python train.py --n_layer=8 --d_model=384 --n_head=6 --n_kv_head=6 --head_dim=64 --d_mlp=1536 --vocab_size=32000 --activation="tanh_gelu" --norm="layernorm" --norm_place="pre" --norm_eps=1e-05 --positions="learned" --qk_norm=false --attn_scale=0.125 --bias="all" --tie_embeddings=true --parallel_block=false --init="normal" --init_std_qkv=0.0248 --init_std_o=0.0062 --init_std_up=0.0248 --init_std_down=0.0062 --optimizer="adamw" --lr=0.00105 --beta1=0.9 --beta2=0.99 --weight_decay=0.13 --lr_head=0.00464 --grad_clip=2.0 --warmup_steps=597 --schedule="wsd" --decay_fraction=0.815 --decay_shape="linear" --final_lr_fraction=0.0 --batch_tokens=65536 --seq_len=256 --doc_mask=true --train_tokens=474500000 --steps=7241 --dataset="wikipedia_en"
Each number is 500 + 50 x the weight over its row's rms, rounded and kept within 0 to 999. Layers, rows and columns count from 0. Numbers have three digits each. The size before them is the row's rms in percent of the matrix's.

# up: layer 2 MLP up, 1536x384, rms 0.0542, rows 904-1003, columns 192-255
# down: layer 2 MLP down (transposed), 1536x384, rms 0.0418, rows 904-1003, columns 192-255
up904 111:462562453508489457503561415462446477455445501477478526544516522548542521566492484532519572518512410531533445507612429425533526453489539526480507473528535513387456433494524461547570482476467407
down904 112:483519557564518505534503579513441436457455447505495547521479523491474528439528404494543578491561522445518512468509538443484560469517508509570464467501458582534473531531648412456557567454479490
up905 089:475571511484480521578552420531571504542502564507419454481509509444600509528488432541513505606470493478511467549555605452441578441431480475441582475458541409532494547528548423474395457543518551
down905 085:573478465522482561476596499422467582432524522447613474521469574492559478497427495500485416432479539532470534430469441439593553514486512474517484585439393432485476536501557489572421539380478529
up906 091:419537500430495553515456532440422474519526502488629478546462529431623481410500532540495484554519460459554589541500472522535426513520534517479481485397430486591479475520541571486524547603487486
down906 088:467537524506454470537513483573522526528515466499439507560466546402543593440508501439513560488484555463483423440569598539577476595537484539544435443523508526547496501455519558445440440493498480
up907 100:505506460520443509444591495499463591495488446522498524495479584473489396559538522600522566478462499511514510461484462451508478476430519537607534456572527498515475431509518532534540455530406481
down907 097:495390474561499434545463515481481485471512476516512477609486528512489494526444425465497403475470516507474507509548453564473579522559506499624516449464478480602481468576562562434499523483582493
up908 097:544538379495541559526470535485509501512514556525490529476519497370594429471481524502482570492482448476524387432487450392493457440520553523567519487434542500444502535435631461477570581476445500
down908 100:530579486444427492462528500475445439364454576474477513515561373530497478543507433527471480504501580454513463447425453621484559493474569426480473420527496571521549514485421477472440513510503464
up909 106:468476451578462423467514497379493511629462518506513536477452478529543470507463439513478531438388561496479502481544455606511554598519498432539469529547612415450458507496475524546430484551543459
down909 100:446489489548492529550583500486500455370581611465439484493524449482482450532525545490541495521480533521384553459389542440577469525428454519481467446446462504423445442535494485468345482587411518
up910 101:495536540558514493578585522478452507505451541539563548526496474454484526567512509498476543405462518545515441480599514495491545557461490449425490516564435490439514502598613535545528496441460436
down910 099:491520503443464557422550506564568447422436466477544498551484404413529442540498413546418568525539583503454410445437544465515521436543561406412578456521489478499446581574498478448483542465462519
up911 109:560553490449535533430497461429439458500485488461556507570525456478480458486486483583475493481587453531502455453498463486645401541531477495404594580493540496435445556517619474533494455614377446
down911 113:448487501513477500476504515437584535554614507425478484538472560485508453516535529551511441572527501511521493478575458478482304456506381460528492512499479508511480452497526528532464495473424544
up912 099:604423521473596525465470429555518521566488541531460479568436531513540469504573532517435485447443505447558537530508517482514485578482544442520523516566491424488444478539512633495449474500576533
down912 097:474552404519448490568466450409511488551515532502452510389521506442495454530524526440452559525457486561555541460494405486463540416435603599526471447441592549551474464408428546438449544639502490
up913 108:457492483536448492525565473506571469559467569538500519540452584391608527478451448460414524484487559581491555446527401544489557564561439430532462523517474570467459480485487466445450501465520460
down913 119:453491472562485547534522438389469548337513555505535503499484560526454476544491501541468460538501618535510524467387403478439473535512533519447524493498524570495372474486475480563507477489445475
up914 102:540493475494596554575508490516460477619501520522567523519526532575600465478477483478449539505464466510500598485494430435529517466473533424469441500392395465510509490523488523533479512469435415
down914 094:487510432419537483474493560493466470475424462566479500409484554526468485546459465470591480556528560507540474667527503499470570431499499466486506455563508542489446556458408486544440477506554499
up915 101:513486488488535486508473547411436453510463629497477562527461513553537539543489531501440504521513510516495479506539381501483509472566481399483474476527467434461500457552554517585584510534458488
down915 093:539535426474405569548358550543510525525538450525511525445563520563521535517503456399522481544404559571494501421471460516505448444477580509511528539499482453510521576461460441465558472562541493
up916 095:490548426458436497537433506493524527624487474426581518465474523497579545492515426574516484520583375446507471536467478545509497435522523520568595504493553433529531452438496497503612515536472451
down916 097:529413550494465434604493455587402485559525480445555506511493494561513508596579398464503519480571482486563410442521578500521465472460475457521537431581483381494503563570546506534418581508465547
up917 107:589516464446546510506513392565445532509483487499541527543458479529464497523499514596418495544448440465518464559483507490522502493388507503488452519524529519517452383474539518522539542551466455
down917 100:589552468534454540442611474441387591518455419526533549474548490537510459473449535535598530588493551472466518510603533602487572497569572529402586506545528546447531488586535490440544491405532512
up918 094:428416473497532561497509507467484448655544513442535542540440497514527579515508602455573416545480482536488449519586495466410389436546452516559486479453454491491412485550589446525406477519508447
down918 089:457594519416533497505500483489510503536486491449511504380532436341461609521589404558475567540538424550522488534448575503520520579554421538438491492515471440459452466588490549568604442477495519
up919 091:563469367446521479529498418448535577525556528454572475516498568544604453534459561439442500480406493494486503451516586486473556488516590490436502484424481544585534519494457516514473571481480561
down919 100:464478531553541453511471547492492394450458481443556489572573422516505530499436473469524592452520491519538535583414567561499388582546560515530452453655458497621479582536438458459451493540573393
up920 100:533522503530507466565503540414543488533469551513436538506493515426594534598461565498454582516589518477552502455553508481479518472531490471482517471438502437568449505504513484494477486536488497
down920 088:477501555563512565492455487495547511585506445426541671493500515494491484512589570502477601500523469498575469494566492467521545498470529437536565468452466421444421504547470585458582526517465449
up921 104:408514535499411546506522584433527488443568465472495529447554582427536499474532490497478572500556585434587510586575506467515577616582543482515465503488467469492416543498458613463558466469501516
down921 106:475455536488504470531572539455485461472407513508484489545500457468445456480576589472518558535561484508469460465433526574606530402412421548436478560514499510448468448357528504476459453547574462
up922 095:439422531540566572556558497426404458448517555505511477565502519444480512552458545557519537529551450448476517552455458486432518542555491506440542532500431539467415534495444605559541570461570409
down922 084:513509529422508393486498552488555443547559462445496467451509539480479469496523540446510419569479570566438581559471484445427555500513402487532503470501458525475579563503478548444508570468470509
up923 097:377497464532583543566538509473382429550471471473415483554507477497465546405462466646540623516519470507514527478547485514557455491425551522480528499495515469557404513567555579487501485463532478
down923 094:395505409498510499488542506576453512483402469535490462544512376456444492556523483439437523502581484505535456567456419587482452498546490424567535455452377553471483347477464523443452483496514535
up924 087:553582515480480498493470504523532501529447480508544503508555404536552508483503494420457492509471411512471541564533514529520477545438496508477493457458494505479470527551597585423449457474599525
down924 087:418511512432462441509546429529525507479471513512460458466473526527431575515438564436481364495518469440550521460485478373476505452550432452568551496444495551417582528520595511501508496532545548
up925 091:489562522476490567602484416484528630537490477577538505483535553358582474474502515489511564441434520456566554507593503524484487517483499449422471491485521499527472584575474535598449595508554498
down925 091:446460536527569455476521469487488521549538565472444545499539422555460479472547523495549526517406493510470442465435576500476531403477505543576540355469447505450499406531560414526451381573460430
up926 100:465527434524488588566520555479552510496509469458600537532468457384526410430505561532557432469511421512496441588521442448491543546415514497537564516533482495431426470453508497448493570521492438
down926 096:525486474444517406566457493475505458477448483492493498438479458466480316479525579515440496471490572629493604515447494499482508578508412448516522357428530537439501588489571546523579462538529444
up927 090:556532563538481494551499525507434460481557571475535459538537450450448516593453573516515408506489430527555463519492525509543503515578391457466439554446496487511522582570501453497483536442472555
down927 099:529454566489481418505512438548473520381465505516522490553556481485522466507495459448526544546640501407410461461429516557415531477489468440484572469444547484384481469518491581503524516478487585
up928 107:486531378463500511509506482411563608461537515456512460505467531439623485470569454511468443470495496484553526526492503517551481510576522477486538485478515457566471591608519525488563578458519517
down928 103:540565563474539416474571587534540559571453403526487533496518535494449565463464496558537561538478516454525459498555552536395450495466399512421551516465523473489522454524536516452526459433518527
up929 100:446457460513446602518570517533570540589406493441568494477528489466530399460550492593484497501503537504487644466555502524588554533545477390376552502550474434540474431521445487521480482557557487
down929 108:482459551447475435613475516572501460433561493490547480445557498572520471460551538449488482480474522510511635531475473452530596516468493508651500458480524475531508426486472388549478534473520504
up930 097:482547519514503547506477505463526460578531544526545512576538630539512489627521446606498488544537423441531541517511504525485455442497487457548436469436466407435518469488558471531549423534488511
down930 089:494439544442402404419492428354471456524517526477532516468510519487515461447561560480465516512536532514427435523535585520479466621475468536493646523456582527435558503517415540501488507545425471
up931 100:445517436505517461460534577410465552533423463452496485616478512467485488507469512528466502511513436470493567440460514563504457474565520495544526580472507505516460478471507522554455568524474527
down931 100:521543552581544423538535552491470559549511492496455436482473525402495511533557553591453541535508481478538557509473507566503494615496588465514569595497528514500537478601622502540488502473483427
up932 117:559461462596524539506547549535497520474467482467594495479510509465497498516513480538598399537514520547484474532480469435549525480547405400447470669524558515507441434528522487567507510524447435
down932 110:528501479507537502510485504498426586555564405481445513543431402414484525396529559510551458449485414449543430501527456439510419555427416518478561536501611563500474573409499456387454563565541569
up933 106:554431463560526522469582484558467602499579508494532535557511542562508499502538488581458558490632468534513496538414383472512518488412515473547603481486522488402457557539570516498563548556438448
down933 116:479376591620530519554439444461487453517468432508468496590535520533565593516472477525489516480468454560491568445541524407459549561507462454478503422559448572469532478542549509472518538522473512
up934 114:517388388602555501480535460553447558468450569500573499564511577503524425484462484547474517513502534513459498493405409568544541490520523443458541515372512490489472498514541532418545415519427466
down934 110:451571503587577469502489608454482458499576627558515497454479518454449539490442495509506471546500441531484483540570390548502540526487417444499427467518500481523455500469509475563473438499511428
up935 099:495422457515539491559511388471397479524428487511492459584537447433544568504518520531488510420483458439502532538442503543533557576534557446412460528509498520507526468518427512520512407624602399
down935 099:493494516468523469496549494547507500579508577486536507545596499469448633464474528507399467470513500494530517432516481463519534467566516528546435528473454508487441444455512412506615383468506467
up936 096:477498493464481497515478519438504559580529580419400542568355492446455598463527456547495422460516496438534527543498498464515585587542505481439464618580437440533472483559530529550518434540518544
down936 095:554535531572474561458376499632504560588573429420499522543582525547587489493528482465504490466424464560496481566485440529474414525512483427498455527483505410509587557506540539538445461550514562
up937 098:543472465551474530493592613467567531645412513448529483466499477495436518495462562555357506507524588562527522492574506494498559552549370441464454507461586507499444551473403510446501531448562559
down937 107:487629457485509445436504510545407552503472513468470461640525553484596500426416420486509456556498438524574478555469634512457465556467497511496410554424525436586505491501460542477493541520498488
up938 096:555493525506435495562456559447527515536454551415597508543476548425541515569448615445489470531547466501586546522566487475483595522512516419504433479426482438570394457534453520558493485473493489
down938 092:496488540552504511481391485522486497550526487430523646458498545461561496515497536501439567456475448513553421480569489464538529502501521495515541495493471415450433500528527531494554546495532439
up939 107:527453468550466525474501597565453529590481514489609507602487573516473454562374508499485516441540520510523622550549419544471413526521450472625586622453502542474425433570522505490458492465458470
down939 107:529518551534472562441426516479523387468534506458555470458463531477537488521524522495545460498539439402482547605460425562510448478524475538666539548471509488463522573494413481489443507473567441
up940 106:468531352457374486472561443423502539596460501517511489426527513450633445350609529470419546518474513492455459555457474434495453535470582476568468476479527427519540504482506501600500450536468468
down940 106:525463482450471487560529506472504408452477460509481482464495423519448454467546522383472431499552521511555427500539404516604491568541540475435504447506508557442545454494396569488570497546455617
up941 102:525486424437450459430489601487391504433482496466542531494472449488498493532524530545449395547489391548506451468475404544465455500456500474501571536514553526540482538473529492547614589501558499
down941 094:502444546535586493599520522573430452517475547513510493500561498602492517579488512478554578461456488397467571533476459486499512564594475440518449498528488476560570556450473499564514480503443549
up942 102:524456449470507530411531469454421493604465614436456488558500413494554480483540492448506532524490495469545582455476469460499487539457489515457474526494471414551484504525555574590517406550505525
down942 090:475514581508538520511497505523483499545549484506428479468556548471487487522482477446506394591595445502476455426472523462457402532500514530561483456516532503521543510491442535472466462579406536
up943 095:505596464510507505528546473516489513438498430512504488500500439492571419512470455581499461549555438494493502497475460510444597549477565438459466522530490465540524500538500475468554589394576404
down943 070:489552462480552602571595555455359584489546528445436474490534399443572474425520535460422501452434416552477425428475464561539461502463539567467493494414509434424532482489522450475432467471521517
up944 102:573432471476555493545519491555426519479494503472585518562517497492518518475505524490421541436365544491429406469498445504498480585465519478432391504467510522477492530520424550472586507483470427
down944 096:452404588559507482529572465471536493429466503574504521486539396471369571489522530429515554554528477556441450486551423508551542428513557488528448566527595583573510514493559501573528462482612426
up945 095:434521492545463558525511516468472453477434548541484514483547446541521541492415465576491485536534552473528498430555516575604499507521554396504423488484485400509473530542568486473547462377476475
down945 091:478567513513525474504551462493526598473402510503510452541427492517577540517546450592550477458550516486477514637515503468535524506510511495490522558556475426549599549444517472470348472437431522
up946 099:507477433526483552519562515416456502513513571480500512560473547490494479510439497567442511615513501504501440446610371539566504481544501482518523584433452437377511434560539405462529540474396451
down946 104:510521568494555520408496581510399547464436489471403525545513545472499459525468498501466548523569456417464439519538519496526436515564533557456549575476528478458568519546516503559543493483566441
up947 108:563495499459407515459593515411471551564428475528515544510481599465502443488568514486523478509486539472493499515555484555470517421517456466507484497476541399471548483518502614606639465486478487
down947 110:540443558443479608500588499533455499429489465503492501482603563517519462506506511450467566493519479551490529427475575517479411439512503389485495479552506497513538461462441520483503406586583607
up948 098:569577491570463509540507525479540523508503558440508515548450508538494463563445592539457517556534496490432416521507439458584498546503532499568512592509450563497437445522460538480512506503472543
down948 098:457545427540365524465443622537497486479516420531539484546505485507601506550513523477443456577488490553450560521465506617542558555599610537539387480516498491436463422517465416520449450417417602
up949 095:411499522522486558481466487511473566521521439484488454512424461431507561505486523488535517476438545491513421502542596508420404460517465523537468525537558572502448563550460525489452442569472488
down949 091:470530576486478491521507479490509523496431475516466506508456475493515560561504606468486489526537480454599466509446527517479517426509427510533506445502437547527491582543555534491579535473598479
up950 096:470515433521547510513632503541503576500485538460520480493525496580533481518572494452436400508482457438503492511581524467594504534550374459468464556504450432487427517474446433488510502509533479
down950 099:533419525468533521495439525586562460592514664473414511499476406540457481575575472485500479484469541464461591438474378547474467480548512543612524462452466482571527483515498487503461467556600470
up951 088:441660502560503561525616459467529465538469497554553483532505493508537467558503583558494537460390495526468458471500438550512538492518482404519552593592579499416496506587500497523427462497548549
down951 094:569448506577537516481451468580560470528458591492517516523463505562504571463483555532461567491501406421512539515455621515493442502422529498611479507487483552543493419453466456459533527580521499
up952 103:396593511483481557591545512427469527537472493463595495525468506430527463447379501573440465545545425545470465514557580484498512512408490486481574507486499523476428503514491567499515592452435464
down952 107:493479526549554494452536420518566504503488466465416496526538490523501447518499469524541469497470384478500552424424551411544501461549506531517534496446473450553470479450394604485552519527482536
up953 115:551532432484473521565519527546396488515530582400543552594375497493503447456426531490490449543568508443599577498532535463489508533435480443498553570500489436537424481531508530462505435496506504
down953 108:483558426486462563531417450527521471477513564579476550507494466480502495572548556470564503478425541503478432508453540491498504534479590456501436474571533466548533624387474531475479465535594547
up954 089:442391539510496499522469563522440516567565462461691504646451492404494522539535559497474421590573506483472588528514499607528391467549462513480410535506496546541483470484480570484497513555554457
down954 080:518473481497482532497517538558458502441550402458518491552522495449491596521519434443559471547431521507462489439454633490608433549486561453494432527517388494473515375506526374409591524393452443
up955 092:524584596524511517491512495431587534588445499521463496510536555517556506424516439606584526557413487481563440556480520557521529449579507508557550559430433405599534543515516508500522531427484547
down955 088:554570601561517498488392424636470492515559534538521512578499531407507531536430485516529455509531548401627445537517600504520449467388527486489539521550486538491509481476469503556475413501493500
up956 096:518522392567555538559570449503484508533447514467498520483583508470519497502539493496550508397527400564507449436511465509527543464475509463461394589467531526442451570464560605561465441510561470
down956 084:510392495474461509551554449570458415419459486490557554494433584609485501503574468498547543434471471550547571518503442470460544451432474530485492483527475395482476470485533552450478457535487495
up957 091:478491502603505533574572471495447531529433487509486479469590543400494465486475520580537491473544443513475407575522424461546516472569586431462479578462490437428464496588490547489558417481412377
down957 086:476525492566533515481483523477549554458554512477417516470497544407478528507482494424579495499450538567524399438470538458455446614419486518521597550486464454479543510526471456425384597533423587
up958 100:441402464489622578537520494447436513522519470485547508604456520514563593455474465586521450403548512472499384542512526514541519578496483479647551492428413435488484493568613495548458432559521503
down958 105:421505462391463542512473464427546497482505514453516515506505507506459593513455468498560500502463473387533513500551468439532646484370484593466523464516456436501526574532463554525459520420387585
up959 089:470544481476492413496421516485522505525533533509675493568432577491571447509402538496469384548495463485520456561506514473500595558531566558497488632522544527534476506516473425421550572489513464
down959 082:464476539554510374505501528444439467491523502586555459458480480450500503529492494557544502457515507558547481534561436560512438463552565459484602487552390537501578438506465499501501538531491470
up960 090:499469432479482476514507484478367594405553471469548550608504504520518530615559503506484382470548447588566497563471452541476498523456534409465434525544552472547440534449476562600488537595434435
down960 082:514447570451485481590584556427571523498519490474434520455460503563446437433531524517496541536444442501543434399516515500641459487466436573436446498467396402462512463475481545559610514465540390
up961 088:495501414515444519533464625440508522565482635486452473483500503435494416486502540485452552595513478480512486537478465449506496447543427486546548528371549381516532543563468546477587528471431503
down961 085:536412530382471555441496555480480545439537451497586508478477503536554605549497435516478484416501556530479461343573483573479516522516505468435487532487510554463461507530544443510469379541493520
up962 092:556532471508553528542532481510447586563553481508439491587535437462555392563564507544480429439432457571531495466563459437393468534552563462517448485544533498474477503508450482508605441443482486
down962 089:498469499517518494439485551490464456442592514468445513445523509527615549491458526544480532528471572466444486437502433455435461454505508488428529532558495475496574500385443442580380476532475552
up963 105:522506509477571510513504537543482470520449515456502515474506543561514469572528532601496442490578445475498542516482429486512459493493603546491513511499544485475476447562488606517507562596550533
down963 103:518431525560530504492422413555499576520492548492533486400469432437498519524401494506499468539513500551494409411511451428493446464473592435457500554557644478580564467521468525415424549504516453
up964 098:532464477509504560553528477474409625454545520428481528479557485581489463587599520543566453418591502485611549455468408503476565558451497439464523585467496507357388609481474565572490586486470488
down964 099:569479504527477496444482521446514498520517459556459518464509481542515488525502493516547486437513607550472512442480502486543432544537513501502495620549594492511575526477469557536488507494578470
up965 089:477440504475549562595491590417423462550490525410505564603451474604465521496468513570475575597568483437588443574524491569483447496420419467440500519426477468526475477496557499563493523473485514
down965 086:513447555443501522474458468530469549505490504425537480475608495604464526537532466436466491440516454494487531428543547446512410534467429529430556478511503418455589565551475496460438452553463543
up966 095:482592542457469448499572476445542498518524505528518495487548474544519500522493529526405524424468450503512413444502467418468504467438498447482551505489591430359456594513512588415506462518448552
down966 096:441397499478444411442574485529545538536481567510536518507537459551499662505506500446537473419540489477455464570568580532438528407446515495557545468594572548518454513485464542600400381536552510
up967 110:504487462533498491491563584515483514459529539425473532553464410515483423476493602495492445583515410481577494483537466491587510568498572439526536562530496532488467532472505517474539526456542529
down967 116:621529506532420493541509531510504469580458499463507504522522422551466503432477480488451501587507492497501491469490472482475498498611367493467525476529620521502452566469529577465533491474501589
up968 099:512603538482443433499472525551562529467369526523480492467425365473553440431473501551553457463398610435567524431546523534471543599546572505527560503516507464518483534521456503494500502446556454
down968 099:492588495476428487566453534478530402379501490485532483472539387540532487505419516422529440578523507461521553528424536409559546507502506463496556500488521593486539531491494529367484512560550486
up969 107:462487528648489436490526460438459574541370484515505500580502466522538493570467570542452520504528519544523483498424500474450502546539515526540576464404503487571426496432562463572600526529431441
down969 103:463504491402468525424515502539432534605481545553590490529524467414477469507584471569576483485491526585513527538526494462451473457401556534484502571521495378472584432498585505518429448474463436
up970 087:542554493406438513525453525511407521548529561504519474563479470377568413505540536500485507498545425458504472485509489455514540524475475521445564558537465485496532461467483539520555539500527521
down970 089:513466482546469476510440569472496424508426508503557457465492388521591498495450549532501406461398501483506529490411458496468454517522487557476469429472493519535469509481439507461528522529501566
up971 093:481576514556471546456493531500455458514547524458448493500515548504564452522515519509619466409551508515561583479524458443501458501500513565506576498469491524409459531520503594516498534602467535
down971 080:488414596488477435490490547416584509495521555534411477496523588523497470482468431423565460459426441569471527480504511551525508445516455478554497545483477486511464488602454425474462498599438480
up972 106:502524532453518469554510456432488557529489520407570502603501434374484517500455597548451454453539506395549587480577552495498563540571411493508540526476457476554447570574513555524502476476422510
down972 099:539508522519602485494433518578502530541450429450528540525635476510471506552565495378498553488472479472519391472471524459514449449526539476473485473512472479357513575519377578476597579501555496
up973 109:477502533487505494444504451417477483504534518548466540609442545451478518489438475552570506567559460461490482536542493499550489414556410499410502566485492424556464448545507545503531510495452460
down973 099:543463550480534433548432503441506448490542561535528494484450564517517469507401442500475467559468495476547473470478485522450527380484402556511459352476528592573491550507437468499499479469510446
up974 098:526466384515470513572534462446486481483571541424482500505428461454547490514557408557506415439449468524569477591571543612456471578529482420625461488548512485605507511503500489535433458504593457
down974 093:494399529505505556577545459477538509491604532509480528387378500532485600556520475475563489515578493475532497498489458408592459451405476525507430444531522501507499453467499470533449526479479518
up975 105:535461472564605581516565531429524502483502539515559568455570506442551454460400538488481472463492469454537527404487395537571548466507483464444575581477527473436441523553480522515502446528500509
down975 102:472480519488572519588518512458431409582464504446470499391470491468522573583520535550481467500536475662494505464472405491436560495593518466576442485512515524494538450489518422497468480430467515
up976 105:538559437488502504541556595470510535458436515522588538530523492509609441533564447474528501446509500508504439483551414524520391459546457476536535540496590535456475462505521479417521498470426435
down976 107:569434566525498560583542433405534578530512594558472511472446474392499441447457419526541558488512483490427495515528422612477557522580483562551497508536509558448568585471587443443441476452497560
up977 084:600548461512533608532578513539464498512423539472422546551466449529619483555460436511556471494438495541488514565546460568569432591487455416521523508525577477450465571541534480459442524593488488
down977 083:473485477455534532499508440550467539483527555458508502525477518513589482567447492506535455517543486493494502527494550465538498459509395518579489482449459529483445437489459447487481458534497675
up978 101:472513428565353507511508469437539457635567470518546549453457622534504457510499468518551546566613475439518571465441450560502543494442438489504472502479486415513499525470543448560539500557454468
down978 095:487532494492428477502542532504500504373565510537510515496446554536505513506583448500501532527450530498406489450546443552527517516519477462464480559533417501498474491532546439483481481458489475
up979 096:476504476520490590580567451504485574495506515438467506492499498480594541486503441503449417493503508565525556493670514508486455546478449413614513503546504443644465558420544496487424459518518498
down979 094:544405661466560507492480432453500461514572470502507537519422546506557630473526499539537565492658499510568453556465461488501404512379495542453488471459548512469457494520439542528424475451515508
up980 088:516509442475527629466475470495536583555424475461486515483509459532569525562501487547509464494499506479510488469455573457538486455506532467430474484540577442551509551540495541592577438472426499
down980 083:485575529586482589400439507550455528491550509460501512539553484421545513531573438454482602559506493601540473552585469511540482535564513526523508393444442462482580458426509523580507535502565555
up981 087:483477478554483473576547501518453506473488529500543448574577438413573498572601484493518409478459484485563594592542516579534512605549429468541419498522511465530445511487495523513463500490504484
down981 081:436500566524601501519453463489549425499582561393404498512518502523475512448428490510494596508506435514442518445487493455567511485450326507473615430477514472538591426603514376495458466465509464
up982 097:453578502577505472535535537409383575417535467488443537478462464498554457514486548496459560561573376506486497480567453537482498592454472481529559487599568496491520488474474509553483518493467521
down982 093:434451454534543526534513497510483497412407596499539504516476487396491428500476470442452512453518496608465526462387510636410502550583480560560501543455430589510462323534500468520430504438454508
up983 090:541449458487518492464529549471521483592507563510450527548510526506511491551567464557543509540489569568483451498484467534535470452535554471512497468445460498507496561432457456482497564493452467
down983 091:467497543492438508397474548488475370599436542501472494530575551468483470390544484471503490535395443529519604466500516541474498477592494550509386458448486522449440532471607528520498482511433504
up984 097:580483464471513516477569363505475608443467480484492493521494534550572477508529629418449385428521449440522475456508477484564490459502440533598506476426492459509468460552527476543548508476478472
down984 102:489406503549363471499563518484465506454442406534498499489545486521484524517545522497500537570496457547571450474550579469429534508490354475499496538506483497459411536472448609371445588550446468
up985 108:511492462564544534469531468506526480486463551572499525549512510536623475469470488549414546538503474382459602419574593482530614531415575463445503574449447443448529477472491495529569532474490481
down985 110:627534549544522505532548528548515449556453498470518509531476599508497404523503344599474518482514496510532552469505504442496560540561529546454566590529518579503506426513478501454538563491496454
up986 102:553545502547434531558510569583506503420466480494515499505560391489554463549443587490430382486506525520503403453479473496614552607488469493533558634495455477438437483553455434502529518403452472
down986 086:503454484473501543473515579446557645494473399527467516508476569501454412490474530470457457438506499500530455483560585535507541561531487585504491492416608439501511553432591466396396584509440518
up987 098:557612526435528553528579506422484503512454484422453492420522444522510486534470485496416571470476542543537527490622504522535554512496439513468503487531516514466465532493549568480457507353489479
down987 093:486499451442478478559557518565555528418475436506426491532443553465567520403463477515516531486507432652536534512372452490548471444483469501489592484433414499493429544564472508436454478582529443
up988 104:515468482579535487551508550517515515511473521508589529546526506523510422511490463581475569508525392470544494518512502479492522495423433364446544529501456387413459486530601518498559474465447509
down988 108:446476447508650453525474441604501373546479496451426507435505476526513531480502514498503495483486413455537456529587458369480507442501448487505431499524490457540555461534486575456510488557563461
up989 084:604568425546444566467517458474482521478439529462392564423545553472512478542572465516456535549408490546515414493540409555493484510510518454599549463528493399484524560549473485497481488539450405
down989 081:502451569452452570474578504449505502552477489555516493547436476462472558481413508430490439479512614448518495549458498529535359522523545562412478498534625534505457451500460483499556480511516514
up990 103:584536527557440563514555503562500564515479565460558494506527425460529484479576531413501462454587536577427497527548423592627517441502460453556528576476462452437530592589502553486549444477408471
down990 099:514519545538522462488488515518411513483572514552553476480531579531459454432530355559559458434463531556543527468531455469473501478521462461394530445607428520450506427578513459489388607483395530
up991 103:534561490515445579469567431409527526557451624496455501495503532445558416498471516508478475517437554493530520468610505594502531497557416467551562448480414547513539614535526467512487448433534571
down991 112:600492493536392466431528520480489484425530552511586516502449506553551473515583467563449524497506490499465481460457595478473435472480514455458527491504516453432534519582580450641514431522439478
up992 103:568461484499532444449565479524460514505513452473547510447473472440473419626485511590499418537538495505494502526605566448488436460474394434398525509561564493447491510466542521499461497504437449
down992 110:419518560485482513519454520446546510498454634522611467478460509523541464536538526461538523539499447480518515481527494398515594460491591446438521553410552420482493543455505493446417502593498410
up993 094:522601491432640559544536441480504472440552467466483512463487458491605520526460461462502424382451493530534475427548561437581476572499470516515454566548599490568471530497465480463415480529476490
down993 090:444596513403561465487526454532462543507545469432567541423468586540535524469493485634466511499632619469498518535574551415513431497511493514486495386479515457389485495487468519564488461492487537
up994 098:579580550540543562472545530464534581539373544520437464575502400476475435513477525460507466582435507455529498480550446626444520510563407478480485547478486546504510554510575473553515501509471501
down994 094:473495518545500411496438552511497525504472458524553500508568605435530567443504424525506558491462454517477513522478590554479479536417580493566501482605544507564434468426499439521457410499502483
up995 113:530575583501562557445562513411494457531475429523508552448466511430444525607590593548568547519554542505491508548478397493550488510452484425566462563562580477509480490438535461624463561527463492
down995 119:577449547560550492477552477502582537599510488529505500492483468491520609543541423524468388529542472499540471448535494565528506520467500412471486535477560536450465491450506424521535496445432490
up996 094:485558528568534515556453531557498500540502423420405530529523491500636510509430534451559572517474479546545401542478412496505426501556436511546449513458507485505470578500570385461415453513496500
down996 094:436451523416409563451483556462525435591515491441457484517451462523529473505447579377518432540493536559502493501586562544509533455543433495491517436469513475469519413525517513543503445623512497
up997 096:488542561472527487458489568421484478532486446399426522542524649494512484512516474564575480548566486502591560498540513531478506498556438500579412471509553560498469451523492515463519488488547510
down997 094:435540606468531394543463524453406448430494513528444504565534426446461380493441463553479471434615440411553545544452544476489620446528502450570488526592539570539457485487451535433492552501487460
up998 094:480499432529478551520613584442452601535536495473479519491563550437531396439410517633487535425465415574513446449508470545514451478554370454440543607488511483469463536558562493506476568517364430
down998 101:491463487484520472421395515560465458464473597521489499531509500427478416559536384464524558421509528472475486465473497544474482478534626572502563528472505519514461488434494621427525541573473593
up999 092:513550548488629525549509526499455535504459453539484468565589515597556485568466525436485485516407430440519440516485496493503452465454532529497523513441546541563501552526508550482491428458502490
down999 095:494515503531508456599505496461424493427543525493473485537549530571576478526521503538549490456462524554519506426485620599579532558439543440476513467553507436373545482443537494542468526487512436
up1000 106:474486447584490498606528508448490493510411506455489515514565481526483518499426528506505497515491333482481535545613505516539480437542487470511512550487533531497451608505561458474448536434451452
down1000 105:536496510551583467478511501541469391477472467464520483496532464456368553525534497471580509512547476534530436525533482407499427502469571424461504528515530447449474535588532502433592488526387494
up1001 097:454493523530509591565550590460448608486439511486520522439532433543484447483428518547428443522593389537523433524505397591453583553446444477461546607437513488540446545478523450518510505476506496
down1001 099:500545422506441517502427551494439494459580559496546471617529464471565481553462464568490474407450511562566486436488489496548577483459495536492406602427408521408597410503465477511466554533467478
up1002 090:523509432533581493562525441511473569474497412531479506464437456414547422483493507495538514509558435462501538367540533546507469580481427478501509533469565573543465506532503426451523456484542481
down1002 096:524524529494483532505478409449477543520555532510511486541570529529586491413471477454521475410516520552481533618479527569474483508497455517589474472529446515474532491495511515586375482576515503
up1003 088:515520445533476550519520472516487547460560517479578454542454533421556525550512407537527455485510554569566537472484488444523402486559504366560414556461543450445500448541547507530455491575402415
down1003 083:409600484450517545500456464498540425496428503616386509480481520490548479565474474441446411481511538484427544559516458451479508495467548571435511435515504515549570462418529463454474555488508521